Part of a small language model's weights.
Size: width 448, 4 heads of 64 (2 for keys and values), MLP 1792 squared ReLU, 37.5M parameters.
Each number is 128 + 32 x the weight over its row's rms, rounded and kept within 0 to 255. Layers, rows and columns count from 0. Numbers have three digits each. The size before them is the row's rms in percent of the matrix's.

# layer 9 MLP up, 1792x448, rms 0.0859, rows 587-615, columns 224-335
096:119110145119141111119112136177113082079129131124120140049135095105112146162099145181145149123117166093177139082089097146139128114125190150113129090086106084114144128117181133136102141119094161086102150100170159092109112146133108191167143133142122168156138111166106090102096118161125070127121067093131084078088196112116126103127166139131
118:081147159113156150107174080130092102126168109086089119131182110112136145097180157119142139158115120125131099114141158139160149084148111099102164151119143099094122147141134161147139137120138094117140096132113134114150089137204141155101162158145132143175128111122085119143087118131128095137083169137110144103202154163087113155166198111131
087:202083145158109144132149132146139142071130162181142193085107122141117140141145078111164148176117135146168129136081094136109185133169090140133106160142099134104138119150170129142065121140155123116149158122060124086175139124163127112158076169181163150154132191112132189082104119120124141198100085118035090119172081123169148105113117117135
090:101179115129096065147157122139128160109108152145139176163141140118119108122139125068127134095118213126125073099172126116141126094186121193112141081119140116127074152108123075142116106120151165123172110153119123120128090146134137076124140111129143146153204139110190122122107149121150158103127103193146224112135138084139108108143104119103
105:145135144120195112160090123111152118100093101123112084152114165114150085147143247136129198167070132135105144089111124178106099162120153156132122135153138139051064115123097070167161193135125098078098134108134157162132097102188135117120160143158163147166114124165163140156133123110100108092123080131116096151137066132115138141150101175078
093:160124096141153174138156102100126130127139159104096077115132117111120151126124157126137112161108175083126131149164094160112115135110197146149119161166130111091115069112128131189160136117179064077084191138092206129165158161100134115132118082183145152165144147175164172113166165157141147122095127133118170103104149166069127108155138153130
074:125104141156148109125128136157127110197117134045152160082114117140225100090089114130194129109133158082082090081099103125069151205098143139108082115088173118109087128120145099120109089120097125136158087161185146124144085091096092192130157124092103060092181136186130157113153123142135170118069117099138160198145143070138130163154163146145
109:187147100116128137170158087161091125131053089091128124122122081113089060139114170164150180158157171112075073157090114108080075135157085134140145173097143136069116093131128172149087179142134137167152168155087117110085115110120142105125124105119169141093114114151150124156154136145166217210138158147066094161054163101074115125121123144119
086:143092075107115106159135221151107180155124149097149104100190112116137187165139090141122098171107165168123136108139144144145143137118151142163109089111117172057133098114116108172131120183130058125149146069122138165137107094136129170143160131104077122080114078109090105095118129089202126116146164129086083099114108105144085141161095075102
113:162147136134153121179179181089131132153188141129093102129136161129092105164105151120104180074103140146130127085184153092147113158165085169163084117142133139149092158157105169144130154127111208132114117134131116167190138182139142142100112097136135183171152092112115067072112120158053088168108105156140092172138142132105066132134139144157
093:110121085081121145102133142172056209110121146117153162174105104087108113132051091149136073137099102144117136117100181105131108138115177144089174138111137145136098164089141122164175177115080177152167090045119111110087105174096131166124150107169133117089101106117154152171120132122131106088128140129087154136093092145102119100185128123134
102:087076206142136128071073153145143130140193117117116089174070104096151149051160134133182125072114066178161116152162102053079111157126136185157155122128109133090109081120119115140161054113095136128148145136152132126125109127144152181134128086082161093097168127148099134179131113089076114168089115098156140158129124103097095123156146145139
102:232110136103128137114121083083127075084104098121171098127131142058140111166175125115193160136089101115141126121103125142140099150160164142130191163131192067130110055021139088121068127146071108157120140096129121108194094133156137118127131127149124125119077153122151123133120144100197143109066099127085092130073083166135153143138128154083
087:115169108085154117092133096092151129154121068139193121137103117157129104177081086154141112167174141082094169133115113161082197140092099195107109101059168148128090131088144151131133191113162197148167167176158123190151116086133094125162185176136132106127112115082142127161113133144093135106130142127197125158092163109137081140155107116117
098:204126081134129183130113125168104130148127158144145166152078142143202159134152154171184079176154078115149134178130197108109166150124117127122136117150130168132138121171150107131137171122090123159095149167136092142162119141133128165115119150169162127137123140152180119132148102138144090144089144094108189166157128137093077144103112103149
092:169121178080094123111104148175171180115114136160112128136166148144101077091094165136110141127141182125097172125079158155091169161116113094177145114122170099128090138134059136106125167099179083130129177150141153140145105119137114128150061126152094105126053085099136120137103152126133107171127070090133101149119135164145143134083119102097
109:153111128183117186146134114080104046136102055135084155121196124147182159149161155127159100099097088078162142149117137165057102108159123102168149152106093117143067141208190125160105108093066137135166142122167095127150198151130094178167181129194144174092105158149105136162128143125122101113157084166127105090114197172169172082109118100080
102:129083115119117142060091128145122127163168144165147170118091068109082101223062129136149099161119100141120090186107139110066142155131116114129078135132130145082205112129118138114179149170133125172117113091151114142145128157110185155122099114083113081104125114120086082084119089157128080154137116100094046135141079105103136132073136157177
100:082096179142090170145125094184115106124158118169184095128145126169165124151080070149126149120077136105102131186163088118183187062055122115117092089120109135062149056188147134121102138118114165196137120145096110117099098123082145100160134165151153125174075106195097083115128189171197155129175154129081149173152160116112084082144149032161
103:156198100091117114153051046083156145103150114092116120071153085117100147181109174174126171148125143129106177119088182111196162191139143129111124115180123093147112147086155146115179166070124132079162183081152095140155139190151149112138149154130108175118109125110102110110176107183100122143126122149045180126148100072170063153174096100108
094:129171149102130181103131119142130098132143130128151147117116095107118147193090123131178101123090140144192109134111103126075097166199110120150178108130076144140109144192075137083120134101101094162108140085182097126144206107175169113127137119124120136119088125152090121167159174140124129178151108170101128170040080111152119085100120151191
104:149118141176071125135166087210154177077152145090191138158161118154130138122141172042110134069179189175056168177144085143086108107123156120135185138136164142093040101131136097139121069118134118154126130118146119090134114111135167109138120119140118191135076074139153165147092089132120111134073113204125115172114125078170104050101141120111
092:144104179169119081125161102072090130122094159145102091146103113172073199069127113124141176152132136136102066184145113114075090125158105094079143131126113131127133072171105180224141156077132157147154171122167141115125127130102138088096161066165071091067090128111071069075093186127221071091116110072172121089170073128106137105159130100072
094:135129168096134078090119144184101124071131089182096084125162099089089127160141104085114168116113110164180145153112170172063107112084094156165114074111153137084057119136137110128121156101151116098062166151095103089102132100133213152164128073173124137113116097155106120172109139110133123138106121150082184094182144115120168102152133109070
098:129164122105103159100122122141111144129184122088080130099199121122138140141067112163143138127110112089176142123151158138117080132162118167130154123153165129108140075128125131109143051048105123153125210107163144109121081130207105145164139139108156123147082122132134131136130093127096112132100105150121095092132127186184119189136141139089
081:081129118129130131171149110202058128109133084179152117155119174176159087140140181162091152080098072144136099126101070121130130102066116090069156129101133124145133148158161092122117115117089171155077212066082117060116134114147116111119187128151082131115104114184140166105107139147073108097080121099099127051139102110197125147108177159134
083:150095085059110213146177160102117166149109127092148148107166113251081114105136082088137124093160127148151201083107134142118130143113097099135136125119088147137029086160153143068118142081101113115087120143067130103176094088103157104150139085161079141093165114111117140119086098122151141131118091107084139117157090153086158154139135085106
091:096122090093142129165192111130156145112074136096147132102157093149103059121081158140101219129113148160084137161175085143172113146121131105140140163110147161158129090143133158135144076130087098162102162183115088176159094097106132058114082119128092127126068082161143149149096126111143120109145124150193118073166080083137071146143157064136
089:122143145112160181126118109143104226106121092091172107111154166049151121120135125121180072154178154092130082092165109143106092158121167102143108102185172062185155134142175095105142148104102042143079095160152124148167099121134162127102157118150165186116141064161113199160094110117147089146097077111040144108137119099126163105158116148119
# layer 9 MLP down (transposed), 1792x448, rms 0.13, rows 587-615, columns 224-335
102:082050127120151157061057186160122114142119169116087140119090181085103129134091169139107124116167123104109130122163137172042149120104138145161163141120113117154115112113209130122169155132121131100110154068077124161146112075082137083109137126123125153190124134109116059106157155118130076133080115128132167147074117120145083153138099137098
111:164116148125098103107180142153131149125135167193141162178140178127111153103121129101134111147120127091111189111104115109185108129171090100134154099174162097189176092116103061099144164099154128110151135140129145130140106108083142104122109133149141125134086176099151110108133100123144128211105220117131093145112144076173150086141102147123
088:151085097116128173116134126151121138125138105121087079132133113070193117117179183110133038103116117157104116123156134090115155139144203148147141117114151133141155098183091154159127131140177177114154127100160100083169151116078164119130129141094101102105146100131147106168084146104145117167164100138143167107119145036097143100090120160124
096:050102160098118135075152078102160118142135146120139144099149144137149122078120167135081152141165045106123158108088135129122137116159155077112041136102148173119146142093122191142117129117047197188123044092136068136130160181097142125119111150084100119127123090138181136146091152142182082130187100140160138153135127111162122121109114102096
120:116095134172104094126148168179130115124152200093149133136140135089117089076171170115137168141113046110110087109105069179127132125126121144144093116124077144111094107150084101094173127131128149087177125080057152126155112083144117084132138111138087102160127171113140094129118081100147166116168089120059090068080087190149127118123133102110
088:117144136063127141137152179191056084109091122081077151156194141130195146167110160150145142089103150137135176111178113065167166127163158152195129106141161135123116098146126199139093133132105095129115172177093116098170099141162119143075146084129075134121078093142137219142120120140148181172079148106169101080118105126064078105128124150077
073:123135127131141045149167228165108137127158148121085118192129164121091078128190107149144160118126140189118139108101146123089118157093176113139132189133150145159067138094147107118126096150153153155157128144149073156142179207112201077189144109124129134164105070161129107104102161120117152125130050100132110114160153190154080163167145178181
109:114140201134135173132105154120115128140178086116166154122136160114130163187126089145153132146120175102133097102147112122074143126136178157113093160107109099117132089135071074133169097151118144158134189110128116142161098124193106137097115096121147173019181166093178149149104096088155123145168063113180121118119120163159137103132107109110
091:093103140140123149074150121107083127153189100137180143151105110164147123048138134123095131106123150108137141121053096140201121112081151138058171125118067097092139150156101155127148095141174138105148060134117153109142172157146121115074180101150184103068106177151130101140086132098149170120130140134071119124089141066124103163112148125095
104:121204121142082090066186115169117171138055114129139138145102155150135120158101140122103135148124183123179139121167132166103149179151150161114119159165118101097142148122065156103069096070142141179172145117090053203109099161143141073148101127061096093155176083160092062125101140128123110133114113125107082136172148094108101107116122102130
107:149144134147113120050123184086107119122202146130060174098069064113103139090105050119152109146121171142150162135146166178111116113166071118139145134067132075100143124182159082167192118164164105115188166141102107144132112064117095087169141122102118118116142163163104118110138139111106139146112087126153120164148121156129090148147164117239
111:151101080141128116110127111102131084157135102121111128046150157063133050093137135090194124187114116162189118135121134143167130106199059157120134087144109147103161172134125132125186120101179139116157130164129089178108142082167085131124120151089131125137113139157127089125128101065157159183145170102121104120145182172168163110115136168155
106:147182067198181110056077104136110153098171118129159172120106084150188122123123122085167101106099117145065135060151073129119166106113094129132125163069142167147157159091121084111112128173162132128070130163121162103166101095135097112126113110074163098113185125076126172079137116099152100137096150162130111108175120205070156112135145109130
087:137099148117118188111138073139047139176169078149136100134150181127114185198149191176160095114129151118130129153115160138100136123115154147167109093179154133159121193130135129149087139047130126117131097133103125123201200132145159166141153158131116170120115084176168127098146119175093131124159121126141178163009100112106120106132167226119
093:134128128131145060073132150111135122078166125085129133172098089126162115131126120114130129115180101119164120104101100134103160081138072102082067154154171141086090152137085080136134153124150167087173178144132124110119116079128121160157145117146087137117161087114144125119162127191136145148135143142117123116139167132178107080065133150154
087:136124070166163107122132143140134142117171085124153090124104063132160141095127130133076173148092111180097116119159091144132170125152062129134129124066147082129132182160125092172129154172166127150135128146159141100155121100117168093142128120130133058132058063128097119083108142074089063155145097157142162091122158114090136141122121087148
110:092079130110122150168118126142178143113135096109138080149141106128134110097129087099137118132127128081146137112115124162108122186123127153145110111141184133150040140092103092162144143092127126121170060108054129137068129114098188141167056095108144131197113089120073093155131128145115151122143147143109148120136125184110171138102120121125
106:146093158103161143190105119125115166114124123104150111165146168150122138151159125124105139113146065105119132121097145102133123087138176101099073071080123087097127078171086085065162129085099079120189119122126174197134131172083100090133104157064126125149133158131099141117112150136153124173156164132109095102106093120141137148122075115120
113:151189104076167159211125183116175126133080101102154113095098140130123104130162115132192157165116095094129140133146130055127109148140129123154128121134155144093130144052084126116098169086163152143100149157136145122160134133160186125161117095141119210157182167141137126174129089100135084211161146108074151137150143083086130117123138115133
100:111150134125187108126167162142104123152061185133141077118073150107143176113131146135149147071115126055207131097141164172061141146108083178132118078130138126103078102128170072097140111157130121108093119162167136138052150142139144155118138105096096088115183130118122135107128139166180097135114148101110158106140123113164121093103155192165
106:111131162137101132105154123180129137090121110117173161118131164101101094170136129130145093100097079132100148127116073162102131092131128182145122118141165141169104107185105156157120097119161068124116137154106162081145083131184127168144111053123112090089137115127117131171136134150161124120109170159074167126167156071182159159146162085149
110:139109162159108137124092118128125119136127110104116122113127073207114184141105156102074162135137196150106144154133056117042154158130144159098104096120150177122090112155117131121139107141102139132130112136144152095150141162142116099087101222036133162172141059048122107124079152206113199143100084146133143145147065102132141118110128154123
101:127156128131167148145156098145103122153137170122056099112158151134131110124104104131094061183128159091093113153093144140163153119112135157105180115141150088088128124072185114139110130100124155119087101206111126131111169150104136086151090143115080067098146127190052180156145076141109120105182101169169148115143144121103150204116074113111
101:108110118161131088121194171134183107146084148113162156107099162138085171129123156171106144095176156120201147093148175105189145187143093128132164121116179140129127137129155141085127098170104148117107178177140123135187053077094144153126177217151151102086177098156091143208151100155110141127147103117103150129074120074058131117128125149147
100:102166100092139092196160085039161125150141108106138081152162129149147134084112158147139113186070092083143132162188107100097122125154111095141112107123183123131099125151139182168155081138151117140121076062169164151130135078112082108106159114150125115137052119089117156117129125123122148057205168148124117051145139156118174144132153096146
080:153088120133073141129070148113106098174108036149081139095121128100108134144076144108124171178146125085110160142175201156145157114133148092101125150101153157119173145123113146126157102093131138132147105123213149154153127182087136112149085112106111120073139112105111131104082138142086163069110121097204104143140159108049127140175135157124
086:127132111112176110123172120165125092142149156125106131181093092087179085096132108097129181129161147136095122144156125118073101086179142129160186150123152103140115172113147132157154109099116138196154170091115137136153112129119131151134146051177143090114102185152102121146095109084164107115166110111107134080159080098126130107117114109116
092:104096092161128143072122086163185108149103134141121181140184119158105175130162126177138112124092079132143134128174084168144160101150112175153125131177093079165070169163163193099144114117123155090101107141128112169114201103143128173070072099157096064107120082152120165150072108107118109152106136162155068159117120155128163110104145112150
093:143184170102109117104070068106124123150104146106104161163157100112112113138133136182101109138117129097095138112142112077132160165117099119162149132117144128162163121138181084071152144095122123187123097129148107132155107081093167147097139157131141181178143142136080141172092076098088049077149117121102131149141088134130155120125121099064